{
  "n_layer": 14,
  "d_model": 320,
  "n_head": 10,
  "activation": "tanh_gelu",
  "norm_eps": 1e-05,
  "positions": "learned+rope",
  "rope_base": 10000.0,
  "init_std_up": 0.0274,
  "lr": 0.00356,
  "beta1": 0.95,
  "beta2": 0.99,
  "grad_clip": 0.5,
  "dataset": "wikipedia_en"
}
Each number is 200 + 40 x the weight over its row's rms, rounded and kept within 0 to 999. Layers, rows and columns count from 0. The size before them is the row's rms in percent of the matrix's.

# down: layer 10 MLP down (transposed), 1280x320, rms 0.12, rows 464-516, columns 128-191
# up: layer 10 MLP up, 1280x320, rms 0.109, rows 465-516, columns 128-191
down464,099,290,226,191,212,190,139,166,168,142,145,187,160,208,170,246,213,118,231,156,94,200,212,231,230,215,178,182,283,219,191,212,209,151,179,171,218,194,200,134,170,146,252,238,185,202,247,176,251,217,86,205,216,155,209,199,206,173,181,198,106,222,212,259,212
up465,104,154,237,221,215,149,268,239,290,161,227,169,152,228,187,193,191,152,236,167,202,196,262,134,201,134,190,261,157,187,249,291,250,187,197,251,192,225,214,235,172,176,260,141,244,207,190,202,174,201,260,139,195,243,233,198,137,216,269,192,217,211,212,200,140
down465,107,256,199,202,231,220,241,226,223,268,159,186,222,182,237,212,161,181,197,223,225,177,174,146,243,206,208,159,181,262,236,296,271,156,218,213,158,158,210,239,164,136,149,211,105,260,194,266,145,236,233,209,180,234,215,226,244,187,149,131,254,157,196,220,154
up466,097,192,200,225,185,209,238,224,201,229,205,196,250,207,200,213,188,231,182,259,238,158,185,169,162,189,205,259,194,214,199,141,184,185,224,149,157,239,170,209,238,196,182,208,186,190,167,238,197,103,221,212,126,200,240,155,189,286,205,219,209,252,210,245,226
down466,100,292,227,233,194,153,183,178,228,185,194,140,234,184,202,151,254,98,111,168,238,279,208,239,228,251,137,142,184,176,176,258,165,224,189,187,275,163,239,266,163,179,205,193,178,153,136,227,193,203,201,211,228,221,232,202,242,156,213,229,193,193,268,188,149
up467,093,257,174,171,217,207,192,187,171,176,196,188,216,208,218,192,246,274,228,242,172,199,250,193,194,192,221,262,222,195,292,149,226,182,236,154,205,183,221,129,185,159,186,239,196,281,191,190,192,245,216,221,194,128,111,224,223,143,179,164,147,218,169,230,194
down467,099,152,175,181,239,133,180,182,197,268,208,174,280,256,214,244,133,210,169,171,172,232,205,216,240,169,221,198,119,194,276,221,213,264,216,235,253,139,156,180,229,193,168,228,118,166,193,132,238,152,230,221,242,206,245,265,144,182,171,235,208,180,237,191,259
up468,105,181,182,226,153,225,173,273,227,168,201,186,185,248,134,140,246,207,113,197,242,215,179,198,197,212,122,234,189,188,244,204,253,204,170,149,235,238,164,228,223,188,189,177,231,260,81,245,240,151,187,188,222,223,165,134,231,140,230,221,272,217,294,197,178
down468,106,171,221,118,186,275,208,226,253,178,171,204,210,212,134,209,252,217,304,199,133,256,196,194,254,194,242,224,233,242,207,197,199,189,195,154,202,187,255,175,159,198,275,175,136,254,173,182,141,150,219,148,131,252,160,267,257,239,258,230,209,158,177,228,196
up469,102,171,152,308,151,264,160,127,133,211,196,157,144,266,205,178,172,261,231,189,152,185,178,274,258,206,146,243,221,157,145,198,174,191,164,188,215,199,223,183,207,196,180,253,215,179,235,239,240,236,125,152,187,184,260,199,236,198,171,144,211,162,229,164,169
down469,091,151,110,201,248,237,219,225,148,284,113,314,223,191,193,244,246,327,195,213,172,144,226,213,277,148,225,171,201,146,230,181,180,188,160,112,198,210,190,257,210,204,191,118,230,173,151,195,220,194,148,279,171,164,211,210,249,261,251,206,238,207,177,167,118
up470,095,113,158,142,231,184,248,165,147,189,196,230,209,174,261,244,231,195,193,172,212,250,250,161,205,223,161,147,116,176,192,176,223,239,200,272,205,145,209,155,191,195,266,302,164,142,187,169,253,211,247,241,173,191,164,197,245,220,311,163,278,238,284,141,146
down470,101,243,191,304,195,206,161,201,207,242,205,190,157,180,111,163,182,196,138,216,242,175,170,238,230,226,251,275,198,214,184,208,180,200,215,184,205,159,191,192,253,202,223,213,170,193,229,246,206,154,259,183,178,216,189,250,130,259,235,319,280,186,135,123,257
up471,101,233,155,187,190,186,168,182,249,216,139,208,142,220,213,194,227,143,254,130,240,195,262,242,248,164,182,215,189,112,283,160,239,187,121,156,199,120,204,254,141,193,261,215,237,122,203,313,158,155,169,191,187,225,180,167,169,207,182,168,239,260,231,233,177
down471,100,259,258,191,214,210,194,153,186,165,183,170,197,113,233,230,211,227,149,251,216,224,191,219,198,224,242,133,239,168,220,231,165,227,178,200,146,190,147,141,116,202,212,177,225,234,204,173,208,218,184,233,235,105,210,187,92,229,194,189,179,176,180,129,177
up472,097,184,253,166,129,193,161,200,249,219,141,190,171,203,203,178,200,137,230,223,265,213,197,310,180,219,167,168,201,221,225,100,188,208,131,231,256,158,255,204,162,183,158,249,120,175,215,133,233,247,212,245,207,182,231,204,170,166,236,195,255,121,173,175,259
down472,099,212,148,243,248,271,205,204,190,249,218,185,206,217,147,254,181,224,212,191,248,212,154,114,166,249,237,235,172,185,220,208,220,175,150,203,182,206,199,265,222,208,151,241,295,208,175,142,310,120,176,174,225,169,181,187,201,230,241,214,203,219,131,208,183
up473,096,200,219,102,155,161,241,196,172,171,199,267,226,175,230,192,160,202,227,170,201,264,214,164,268,171,160,251,186,204,210,179,227,219,154,270,227,209,204,218,189,202,261,240,208,217,253,239,149,212,155,168,303,204,195,244,209,100,217,161,205,178,264,177,275
down473,095,228,159,205,272,185,170,136,212,183,218,239,204,198,140,203,135,191,138,181,199,172,230,166,156,235,212,232,201,222,192,186,155,237,237,174,242,228,199,196,182,267,236,211,237,179,175,191,198,191,207,195,173,177,265,213,171,146,219,254,203,148,295,187,178
up474,100,282,245,195,166,215,191,231,249,187,218,149,300,303,175,229,166,191,134,206,234,294,239,156,205,171,240,235,184,185,200,163,191,163,133,219,216,236,164,223,208,269,115,165,182,222,192,260,185,161,194,189,279,263,174,188,207,276,241,127,243,190,284,183,234
down474,096,278,178,166,187,170,144,197,211,242,184,164,184,191,155,163,159,194,192,214,255,217,250,196,120,185,172,205,209,206,173,272,170,183,203,127,239,205,175,223,161,124,216,212,225,211,202,248,211,189,148,209,180,168,243,208,171,159,187,286,135,241,188,205,228
up475,101,251,177,200,179,163,131,181,214,152,241,204,158,194,170,305,163,152,180,252,225,273,248,228,248,223,132,158,257,144,144,179,233,235,195,230,193,245,229,182,203,227,179,217,144,171,184,162,209,267,231,263,170,177,207,188,188,136,143,201,181,231,185,214,216
down475,100,229,295,208,203,221,265,150,141,186,182,299,233,236,209,159,178,175,200,233,212,146,204,118,205,270,197,202,202,287,230,230,208,142,245,140,264,203,152,166,194,235,140,98,137,227,118,193,240,162,245,264,187,211,180,176,247,183,252,188,203,170,168,210,176
up476,107,232,249,147,192,237,159,211,130,166,232,141,216,252,179,137,164,193,218,128,254,128,178,182,197,176,176,176,248,196,206,242,195,252,194,229,169,220,207,303,189,238,198,162,224,171,168,160,151,153,239,183,168,228,201,221,182,130,219,222,214,173,237,210,253
down476,109,179,232,179,170,209,238,145,129,152,238,200,205,180,183,128,224,176,231,209,232,190,282,204,229,176,234,203,205,141,188,233,207,202,221,253,188,228,208,155,199,190,188,80,221,163,152,214,207,239,112,257,234,130,220,230,199,191,177,222,138,202,192,222,138
up477,098,171,193,194,198,162,202,111,231,238,205,193,206,202,211,233,146,164,254,213,269,201,195,225,153,147,232,177,239,143,143,179,236,185,163,124,205,233,181,297,194,206,172,180,191,138,160,172,206,150,159,272,221,248,161,207,265,237,195,129,194,142,214,95,188
down477,111,164,250,183,212,143,233,244,219,185,274,127,211,235,192,269,184,178,203,170,224,207,206,196,223,175,115,212,281,256,239,116,147,130,169,207,211,228,157,137,216,167,189,240,222,193,240,222,234,222,219,200,168,225,233,240,236,167,176,172,160,191,184,188,236
up478,096,216,169,142,140,247,131,188,204,213,279,184,208,151,182,198,205,209,169,175,201,213,222,157,170,246,199,238,281,248,223,234,187,171,257,173,247,196,204,200,183,191,244,224,157,171,228,170,128,180,172,230,180,142,186,213,185,197,208,207,280,263,212,113,216
down478,104,249,177,206,253,225,217,152,278,187,244,175,172,277,242,243,175,286,215,154,142,185,238,115,270,204,211,156,245,190,210,134,185,294,141,107,180,230,141,159,170,262,206,126,165,187,212,170,183,126,219,217,271,270,173,129,225,189,207,167,155,147,196,229,175
up479,100,219,235,242,164,185,210,153,168,124,179,207,230,164,232,167,228,182,164,191,162,155,88,187,167,257,228,312,247,273,196,278,196,212,127,223,207,147,243,212,215,146,181,199,221,178,265,171,212,187,140,202,214,203,231,168,149,182,205,189,192,209,168,210,165
down479,100,207,106,230,270,148,177,179,175,245,200,113,235,171,190,248,178,191,273,228,172,228,181,158,229,164,178,202,188,271,163,187,249,141,234,215,204,176,231,158,218,192,210,218,154,145,174,165,235,239,211,198,135,216,144,217,197,239,120,238,197,248,185,158,181
up480,102,159,212,209,199,209,164,168,251,216,180,136,292,237,243,238,254,213,207,310,221,160,178,141,277,242,146,245,214,166,214,202,200,186,201,166,200,89,232,216,226,174,216,272,256,219,182,218,179,198,187,237,196,250,239,169,268,165,190,140,175,184,238,169,201
down480,107,212,231,167,195,176,216,234,227,174,180,154,157,193,199,256,201,191,284,122,145,230,162,260,194,237,174,226,209,189,149,185,170,205,210,220,254,211,140,177,226,194,166,170,86,152,125,180,174,135,253,229,119,194,177,202,133,209,203,158,188,202,181,227,149
up481,099,201,172,197,231,261,138,162,280,123,316,108,157,190,186,199,242,287,212,253,129,211,213,198,216,221,210,269,233,147,218,188,230,161,196,206,250,221,214,228,183,236,205,213,137,162,166,175,192,162,229,219,151,193,226,198,194,168,170,186,211,196,218,210,180
down481,098,192,285,175,141,146,189,144,159,226,199,232,161,237,155,152,190,179,173,134,130,283,260,202,222,171,182,170,208,172,186,180,160,203,181,229,176,189,202,228,205,185,200,205,196,266,203,243,251,227,149,230,273,140,184,181,262,176,152,215,105,166,200,233,230
up482,100,223,253,184,204,201,163,258,219,264,183,201,182,192,241,155,174,132,264,235,221,188,201,224,161,217,269,186,205,231,241,162,207,276,207,258,155,214,162,221,239,240,300,226,136,224,167,165,214,175,210,191,133,211,183,193,215,217,251,152,249,243,212,262,260
down482,100,138,143,200,188,243,181,164,136,172,224,140,214,183,135,233,190,240,191,133,224,165,220,202,283,190,277,196,216,191,137,156,173,169,230,145,269,169,196,193,211,244,152,172,176,188,169,206,161,163,180,174,139,189,205,257,218,156,242,297,180,145,143,224,229
up483,095,113,187,237,219,240,214,253,235,239,222,226,211,224,210,176,224,160,181,215,273,156,241,171,237,134,149,198,222,191,163,169,237,181,206,163,198,180,220,192,241,202,251,226,222,217,121,180,216,201,246,213,199,197,254,204,162,145,129,236,155,224,189,217,219
down483,098,253,163,133,230,169,186,239,181,157,162,198,190,156,177,228,184,220,270,198,204,250,259,186,158,201,207,133,195,162,184,216,181,210,151,233,154,263,203,161,153,124,204,115,192,239,269,111,207,201,201,213,205,205,130,225,258,179,173,242,219,154,251,227,149
up484,102,198,135,216,127,127,326,177,260,123,246,118,194,189,149,205,164,197,199,157,227,137,219,193,196,267,217,192,215,206,225,146,208,221,189,182,229,175,162,204,267,231,182,211,203,255,173,177,237,289,196,179,171,109,223,189,149,208,180,239,200,198,238,193,139
down484,107,184,160,194,169,257,271,269,233,248,264,187,238,198,263,236,189,196,267,201,268,259,169,173,198,103,206,201,130,198,138,147,234,206,193,240,212,205,193,152,207,201,144,244,150,221,252,173,217,185,234,178,208,143,127,175,228,211,190,275,155,130,210,205,279
up485,099,206,185,197,209,176,166,232,215,153,239,245,150,182,238,181,138,211,245,210,187,189,212,152,102,213,262,259,226,200,206,226,214,175,184,215,244,148,248,260,164,143,217,191,242,150,191,204,146,225,160,175,195,214,225,212,198,222,126,138,272,209,165,139,180
down485,097,174,180,200,179,128,233,216,184,187,143,174,294,184,140,228,273,242,185,204,209,130,203,218,176,217,158,172,166,203,192,286,169,201,192,130,200,240,204,185,171,234,282,246,210,227,179,199,273,204,282,208,131,163,254,207,156,230,110,176,187,207,145,219,224
up486,096,240,199,121,180,210,283,175,222,252,114,228,156,248,250,194,179,228,212,182,144,216,267,266,204,196,279,210,227,212,220,244,179,118,212,157,169,208,138,216,189,258,140,196,213,244,189,202,199,222,188,220,210,189,222,197,141,147,168,145,185,115,242,162,191
down486,102,232,174,156,146,230,184,200,223,156,197,196,251,204,237,160,206,202,237,147,277,251,165,155,224,219,210,208,203,263,255,233,229,97,156,267,278,213,204,306,181,221,221,176,154,173,239,213,139,192,177,258,122,149,276,158,188,208,221,207,192,133,155,236,209
up487,095,224,71,215,258,149,254,208,206,162,270,242,197,261,228,179,234,236,166,100,131,207,234,192,254,200,172,221,203,176,192,221,147,210,204,122,135,163,206,229,206,197,174,184,167,230,175,256,263,213,252,235,186,242,205,208,154,221,162,163,272,247,202,146,212
down487,100,272,187,139,173,212,190,186,171,102,250,175,209,229,183,262,181,225,170,210,133,280,222,192,124,183,178,175,195,206,168,178,212,224,222,234,207,231,200,242,233,210,195,195,190,211,221,198,179,141,250,163,256,168,226,207,185,228,163,197,175,267,225,135,232
up488,103,212,250,184,188,194,182,255,203,152,202,253,209,214,162,186,154,231,164,226,210,169,147,210,154,219,199,236,106,220,201,220,194,174,201,217,196,177,147,246,106,148,226,213,252,172,185,172,178,232,207,268,207,216,225,174,249,168,212,159,226,216,184,192,214
down488,118,177,148,181,184,165,207,184,212,226,214,233,252,131,221,226,200,184,189,203,184,198,157,178,183,238,194,217,238,218,213,127,200,175,142,228,175,156,206,214,172,241,138,247,209,207,193,221,174,184,222,224,184,172,203,148,223,216,154,148,245,239,179,197,172
up489,096,147,198,223,267,221,226,132,249,216,180,192,199,230,223,219,207,208,238,179,164,193,184,191,216,185,204,217,213,114,249,162,177,151,176,259,191,200,188,186,199,235,277,129,231,224,277,286,196,267,228,179,114,187,198,182,178,211,156,204,179,111,237,188,225
down489,094,185,171,197,206,214,217,176,171,224,251,288,211,158,144,180,203,262,177,171,221,157,198,207,205,201,228,191,241,237,191,243,216,232,195,200,218,125,174,190,248,142,157,233,183,153,207,213,170,168,219,195,225,178,211,186,145,247,146,189,213,285,163,242,204
up490,101,239,152,221,237,204,225,121,202,177,193,247,160,258,171,96,228,224,248,205,179,177,189,348,139,227,150,191,231,228,221,163,213,166,251,226,309,174,183,205,173,191,242,167,193,198,196,196,269,152,167,201,205,190,190,230,280,208,205,187,251,141,265,233,169
down490,104,181,154,210,253,148,205,223,224,157,148,115,149,248,190,226,182,231,238,155,163,156,226,205,308,159,175,185,199,137,172,192,203,291,199,199,243,241,249,139,248,216,183,212,170,241,135,200,207,202,184,220,192,203,185,220,178,131,174,165,245,165,188,115,129
up491,096,245,222,206,259,194,168,198,257,171,142,236,163,251,255,160,213,226,175,306,211,193,107,313,212,166,182,270,158,192,252,259,267,225,317,234,242,215,177,132,215,162,209,215,158,280,231,191,206,216,229,180,228,190,156,218,189,259,214,234,176,276,164,211,132
down491,098,157,126,205,188,224,130,129,262,198,193,140,257,227,217,201,243,93,247,193,167,203,247,197,151,195,212,265,193,161,182,263,277,182,188,159,118,189,141,180,195,152,157,217,234,266,208,192,134,257,270,197,190,218,149,208,145,238,158,185,157,262,227,251,214
up492,100,260,197,227,235,215,202,250,197,202,160,181,221,238,245,221,193,235,234,226,158,186,171,207,224,197,227,275,193,266,220,214,204,160,214,175,134,205,127,147,199,215,150,92,180,200,238,180,222,211,251,183,151,213,196,212,274,207,185,141,161,197,238,235,217
down492,105,180,246,221,228,217,208,194,214,230,166,102,174,180,171,176,234,166,223,254,244,127,150,210,167,153,260,216,125,177,208,144,119,273,180,181,159,223,232,190,176,162,189,205,163,278,169,245,233,228,158,174,269,202,153,257,136,310,156,238,217,264,198,253,192
up493,098,193,194,177,225,181,122,197,119,289,133,196,225,172,234,219,193,172,104,236,194,202,239,239,176,195,197,190,256,206,163,121,226,189,232,170,223,248,159,134,257,269,220,190,268,164,259,164,295,243,254,211,229,183,193,185,253,190,174,220,196,146,183,236,250
down493,097,201,251,174,197,217,101,144,194,229,206,157,190,120,245,150,185,218,248,201,205,158,258,151,214,190,241,182,188,146,171,252,190,142,182,218,231,137,221,188,192,145,212,224,254,231,262,278,197,86,178,155,251,162,225,276,162,196,210,187,174,237,298,240,175
up494,102,214,142,179,254,165,178,187,227,244,150,240,137,142,228,158,222,173,152,175,259,205,214,225,221,215,149,189,221,203,188,219,161,180,243,229,128,167,193,99,157,111,264,118,134,179,203,205,217,200,170,166,230,218,190,191,243,205,128,278,173,186,176,183,187
down494,091,235,256,209,279,229,178,171,234,252,195,222,204,196,126,133,147,228,211,238,161,158,129,169,193,256,208,230,246,226,177,211,201,195,228,160,243,200,200,250,161,214,193,291,137,223,249,179,247,186,259,244,195,183,211,190,180,264,209,251,235,214,189,170,187
up495,097,145,188,166,202,212,111,169,219,212,176,161,227,188,192,206,189,214,127,202,141,191,230,155,196,194,191,165,166,252,266,182,233,163,268,188,227,252,202,228,212,206,236,163,198,130,199,261,211,176,293,202,197,217,178,125,217,219,207,237,207,173,154,237,119
down495,107,163,193,215,216,191,257,240,197,175,203,245,248,216,295,130,250,184,214,164,270,143,197,191,231,164,248,122,110,180,230,223,249,183,200,192,172,162,205,230,274,172,194,178,195,219,129,226,199,204,240,256,145,128,194,176,184,230,192,176,224,217,233,291,235
up496,094,195,155,238,171,140,217,233,203,158,182,147,243,192,253,186,225,203,144,128,272,194,212,86,140,295,175,196,174,183,184,148,232,112,174,195,198,214,177,199,142,212,206,205,195,211,210,184,131,133,198,160,206,214,188,233,256,274,163,206,185,149,190,190,249
down496,092,210,214,177,170,152,199,181,224,137,220,258,159,191,275,221,202,259,249,185,152,201,211,199,248,147,215,157,212,233,231,229,286,262,179,233,234,196,236,170,217,165,201,228,200,187,196,215,186,227,243,169,86,174,211,181,210,133,205,130,238,259,250,177,203
up497,099,179,155,193,217,160,143,165,152,243,194,250,162,197,187,162,218,191,157,176,177,97,173,228,218,225,209,198,163,153,236,158,251,156,241,199,160,244,139,190,206,266,239,262,157,173,204,191,210,133,162,215,163,164,211,163,190,227,161,167,216,182,169,256,162
down497,105,236,165,132,206,213,261,180,196,298,175,242,202,163,184,231,204,173,205,251,129,146,218,216,185,160,240,220,176,164,216,224,166,182,237,207,214,274,243,189,214,332,220,134,204,163,165,245,242,239,175,248,224,290,176,199,254,280,242,241,188,188,182,274,153
up498,099,202,234,240,194,156,165,140,246,195,202,229,178,138,238,172,252,169,156,172,181,263,225,221,231,218,193,131,192,195,198,154,264,202,233,234,189,95,244,248,259,197,234,206,245,185,177,273,244,278,205,244,232,140,150,185,144,206,308,144,181,109,139,149,166
down498,100,242,255,155,188,136,229,216,202,199,167,270,199,233,131,259,192,202,201,285,157,145,245,173,182,179,240,269,159,201,199,244,211,175,154,110,248,230,210,238,162,202,169,216,168,220,249,220,160,226,211,252,211,215,307,183,156,154,168,177,275,251,254,256,141
up499,110,204,200,164,127,167,212,192,233,267,187,220,153,234,179,156,195,270,217,230,195,208,275,159,201,160,239,203,175,199,196,223,179,239,178,147,210,226,164,218,211,235,182,197,225,139,232,198,249,205,183,327,182,249,204,212,203,164,193,223,226,212,238,227,157
down499,105,212,113,149,196,208,187,188,189,240,203,196,240,243,190,249,212,224,287,205,169,159,236,184,158,236,206,159,251,189,180,173,155,247,142,171,160,181,191,250,261,245,154,122,215,152,168,165,133,128,160,184,264,170,253,220,239,146,150,215,227,159,195,161,186
up500,096,206,190,228,208,175,234,167,233,231,233,193,143,233,172,218,197,158,182,204,196,240,195,277,193,297,189,198,175,228,254,159,167,171,250,152,180,176,232,244,211,199,162,197,270,230,201,224,229,193,179,203,117,240,235,164,149,193,203,241,205,186,126,143,135
down500,098,178,217,155,223,188,174,129,219,178,172,188,241,171,159,183,208,242,223,191,225,160,247,188,189,196,274,184,252,121,153,254,199,256,251,233,274,237,224,226,255,163,141,230,183,191,214,129,193,167,213,175,182,160,177,218,165,248,226,166,212,207,276,214,228
up501,102,136,196,196,272,173,195,241,157,176,166,131,219,216,148,160,240,236,229,216,205,245,235,195,192,163,219,179,214,252,195,189,176,139,174,252,163,269,120,154,156,197,126,223,176,224,180,194,109,135,216,257,208,146,203,166,131,169,216,178,233,220,133,198,212
down501,106,213,262,203,196,211,183,257,219,276,222,211,152,208,266,151,200,153,201,188,219,174,146,211,195,180,155,286,94,240,166,192,148,152,204,204,239,219,214,193,232,194,231,183,180,159,136,207,142,194,232,158,149,244,257,213,212,209,118,169,224,137,221,212,177
up502,099,268,242,276,217,217,184,193,164,165,216,242,187,185,232,132,229,203,223,318,199,242,223,170,256,218,207,156,171,134,213,220,216,190,179,130,116,239,157,197,167,154,235,126,234,255,262,273,222,237,141,149,258,208,236,254,183,158,206,240,207,202,126,195,142
down502,089,212,283,191,202,193,220,202,168,156,257,192,188,268,179,276,209,95,189,171,134,240,185,222,182,168,151,258,143,201,204,202,144,233,192,169,251,216,231,176,238,218,191,210,187,232,182,221,139,185,148,282,278,191,175,183,216,245,127,138,151,242,229,195,170
up503,100,230,261,241,177,179,161,144,199,225,148,203,189,213,206,236,186,230,246,177,231,245,228,98,211,217,183,235,229,186,222,178,190,259,214,153,295,243,233,193,160,166,172,172,266,295,208,292,228,196,206,236,252,190,119,142,213,229,229,245,199,177,136,160,239
down503,098,183,133,187,138,249,223,229,122,240,168,137,192,242,196,191,150,153,209,230,221,166,126,181,203,256,236,208,179,160,178,227,193,127,187,235,155,190,183,155,210,217,176,220,190,192,173,190,254,172,202,298,118,207,238,176,141,236,243,202,241,209,198,141,247
up504,108,217,184,220,229,240,242,194,226,214,240,231,239,259,160,207,144,221,126,181,223,146,141,135,183,190,169,207,156,233,180,224,144,284,111,200,260,204,127,233,153,214,151,167,202,278,226,215,262,162,212,191,181,239,203,132,234,190,205,252,194,181,151,174,201
down504,117,256,241,199,265,205,182,214,130,254,157,236,177,189,190,227,262,195,200,241,150,188,141,201,191,194,205,183,184,210,253,178,84,280,181,122,151,221,193,206,211,219,187,165,218,240,196,169,272,224,171,119,199,250,187,273,245,235,177,169,176,206,215,240,219
up505,099,109,112,262,204,211,215,222,183,170,249,178,135,178,137,192,155,194,226,243,282,193,219,206,240,190,192,220,180,204,130,242,203,198,131,181,223,190,211,231,169,228,191,223,221,136,190,172,241,190,251,188,190,176,202,188,206,183,259,252,293,242,158,182,212
down505,106,207,157,233,245,155,168,169,166,161,154,232,248,141,227,153,311,202,148,243,178,174,176,295,138,163,246,155,149,245,261,157,273,228,139,224,239,219,208,163,150,230,249,129,204,177,199,204,163,154,261,281,175,279,135,240,179,195,252,167,235,156,195,227,204
up506,094,140,267,185,174,267,158,169,224,167,217,182,248,159,285,216,162,253,140,177,191,263,196,221,228,240,199,200,221,197,262,145,301,200,167,266,139,201,168,229,204,248,193,229,221,288,188,185,200,219,245,166,129,217,181,187,310,183,163,202,241,237,210,262,182
down506,097,186,193,167,258,208,185,139,158,233,207,177,133,155,176,240,212,177,225,238,112,224,259,288,196,142,233,205,164,258,162,329,159,221,206,190,162,155,209,126,158,160,156,89,199,160,246,211,192,269,184,131,226,196,171,184,144,225,278,162,194,184,215,234,193
up507,100,181,188,158,227,186,187,137,198,199,178,262,153,222,231,242,184,190,196,158,205,213,239,244,269,190,224,172,160,133,276,116,256,150,144,92,243,68,204,255,266,211,210,122,198,250,196,234,161,226,196,164,202,182,231,232,184,204,218,198,195,253,215,174,252
down507,096,162,165,267,190,218,280,197,207,205,146,203,158,229,185,181,175,196,155,141,255,195,188,100,244,196,189,142,155,172,160,227,196,204,213,249,195,298,236,135,221,172,255,214,243,205,188,195,239,207,237,213,189,292,273,175,261,192,181,228,138,207,169,271,228
up508,111,173,298,265,174,236,245,174,148,231,190,236,205,198,220,230,216,273,213,205,247,227,149,190,238,169,204,265,228,194,175,192,196,153,211,155,191,193,193,124,186,111,165,195,270,192,175,183,231,217,151,301,186,259,179,170,165,142,212,189,162,162,184,248,257
down508,105,154,172,210,192,243,226,250,204,195,225,228,167,228,241,235,189,170,288,186,209,154,203,238,218,174,185,190,180,220,177,231,235,139,180,166,280,211,231,152,288,200,158,219,198,177,226,163,216,191,210,242,252,227,227,170,138,226,208,178,192,252,232,217,183
up509,104,173,225,191,253,193,192,255,166,257,140,218,255,164,178,219,158,203,213,231,221,125,173,197,192,221,216,243,161,151,217,250,280,193,225,282,217,240,212,246,219,174,249,228,221,267,263,153,228,162,195,243,183,211,136,177,240,266,273,192,99,232,199,219,312
down509,101,323,207,197,182,174,184,175,139,149,216,165,204,181,121,265,213,220,141,163,247,168,221,181,236,209,178,230,162,171,247,277,187,196,175,191,141,179,180,244,190,165,212,254,249,140,260,201,173,212,122,217,205,193,216,182,161,211,157,266,195,209,168,190,298
up510,102,156,278,245,259,177,190,207,246,113,249,220,249,193,176,202,237,140,232,211,221,256,215,299,151,183,186,133,209,253,206,166,200,144,197,231,215,255,189,164,187,150,233,215,247,211,179,128,244,218,217,186,192,198,141,113,195,224,210,141,206,202,197,135,200
down510,104,228,182,188,156,242,234,257,212,233,138,162,223,272,186,232,189,186,269,201,268,169,173,204,259,219,231,194,183,179,214,236,173,229,218,168,141,267,193,264,172,218,156,178,212,196,202,231,200,228,194,195,161,183,250,178,156,174,230,217,157,185,196,264,247
up511,092,235,191,143,194,165,204,202,165,207,257,164,237,225,219,162,191,217,193,238,193,230,228,253,274,209,190,148,153,205,202,175,249,200,174,194,191,209,309,196,136,72,132,220,220,236,198,176,198,190,191,157,237,249,219,140,220,193,198,247,190,295,213,190,168
down511,104,111,189,145,243,281,239,229,235,209,157,248,118,164,174,261,117,232,122,186,190,166,191,232,202,136,210,193,229,167,194,197,173,211,203,239,215,135,217,144,173,216,169,163,170,179,231,218,115,192,207,184,226,201,187,192,182,230,216,155,280,152,269,267,266
up512,096,230,270,140,184,160,158,186,152,150,144,200,160,268,203,269,166,199,214,131,200,173,210,204,205,250,219,248,221,239,200,222,203,261,203,195,194,244,199,206,204,190,174,260,143,181,190,176,152,197,177,180,201,162,255,158,155,238,161,202,198,220,126,228,181
down512,083,181,187,200,236,212,224,199,213,223,151,163,160,153,175,174,220,199,262,246,228,258,230,200,167,187,239,124,179,156,188,234,122,142,171,143,217,142,197,183,157,237,208,127,218,223,151,194,266,201,153,190,209,151,200,151,181,134,257,219,159,154,282,158,165
up513,096,151,219,201,184,254,219,182,163,223,147,175,237,267,230,142,218,254,182,206,102,231,195,162,221,210,170,189,232,111,197,176,211,209,249,237,210,160,109,220,137,162,233,186,263,256,195,129,211,178,276,182,161,250,174,226,170,300,215,235,229,175,212,179,110
down513,092,198,256,224,165,143,131,233,126,185,240,198,171,80,215,211,236,192,183,242,262,143,196,181,184,192,140,248,162,194,178,181,214,186,152,170,235,176,201,123,173,130,206,176,143,190,149,219,188,261,209,200,213,192,208,202,232,167,169,184,243,126,138,148,205
up514,095,191,216,242,225,159,186,130,189,186,147,161,248,217,198,159,249,201,290,114,174,158,195,232,201,231,174,175,180,231,207,199,212,233,161,209,224,178,211,203,159,207,250,198,156,210,205,199,197,194,130,249,271,151,181,209,132,213,239,111,248,226,243,243,223
down514,108,209,219,77,167,212,284,168,239,299,269,221,202,231,216,129,201,222,221,269,187,227,151,212,208,212,154,169,193,238,182,197,201,223,152,191,187,115,174,226,157,178,177,130,253,149,151,174,256,227,238,249,194,208,233,178,215,261,206,258,124,173,134,230,210
up515,102,251,230,217,212,186,137,199,250,179,221,227,126,242,239,194,198,219,228,219,254,205,198,279,229,275,233,172,155,128,141,188,216,148,316,144,168,190,243,177,236,117,205,179,162,170,210,188,165,199,157,210,214,249,249,235,202,242,224,227,198,157,152,252,164
down515,102,225,245,161,208,188,280,180,227,162,200,172,204,189,207,268,263,179,167,274,202,241,208,129,251,183,197,258,224,151,197,292,187,218,215,199,226,181,147,202,220,187,215,173,184,177,258,238,141,167,214,177,161,192,244,261,224,165,200,169,212,192,206,156,184
up516,109,237,212,186,192,223,166,163,140,221,227,169,219,241,212,183,214,221,256,172,222,208,125,232,286,217,188,138,152,188,213,201,168,97,195,166,218,155,119,280,223,171,138,208,239,139,233,100,167,235,154,168,241,177,243,208,276,195,193,221,144,218,224,252,157
down516,113,255,215,124,152,199,200,197,203,164,220,223,171,226,173,202,205,188,201,205,239,263,157,161,188,307,216,201,146,155,292,141,266,193,171,260,149,206,236,232,253,215,155,184,217,213,191,225,200,207,177,165,150,134,153,247,233,150,223,202,180,178,249,206,224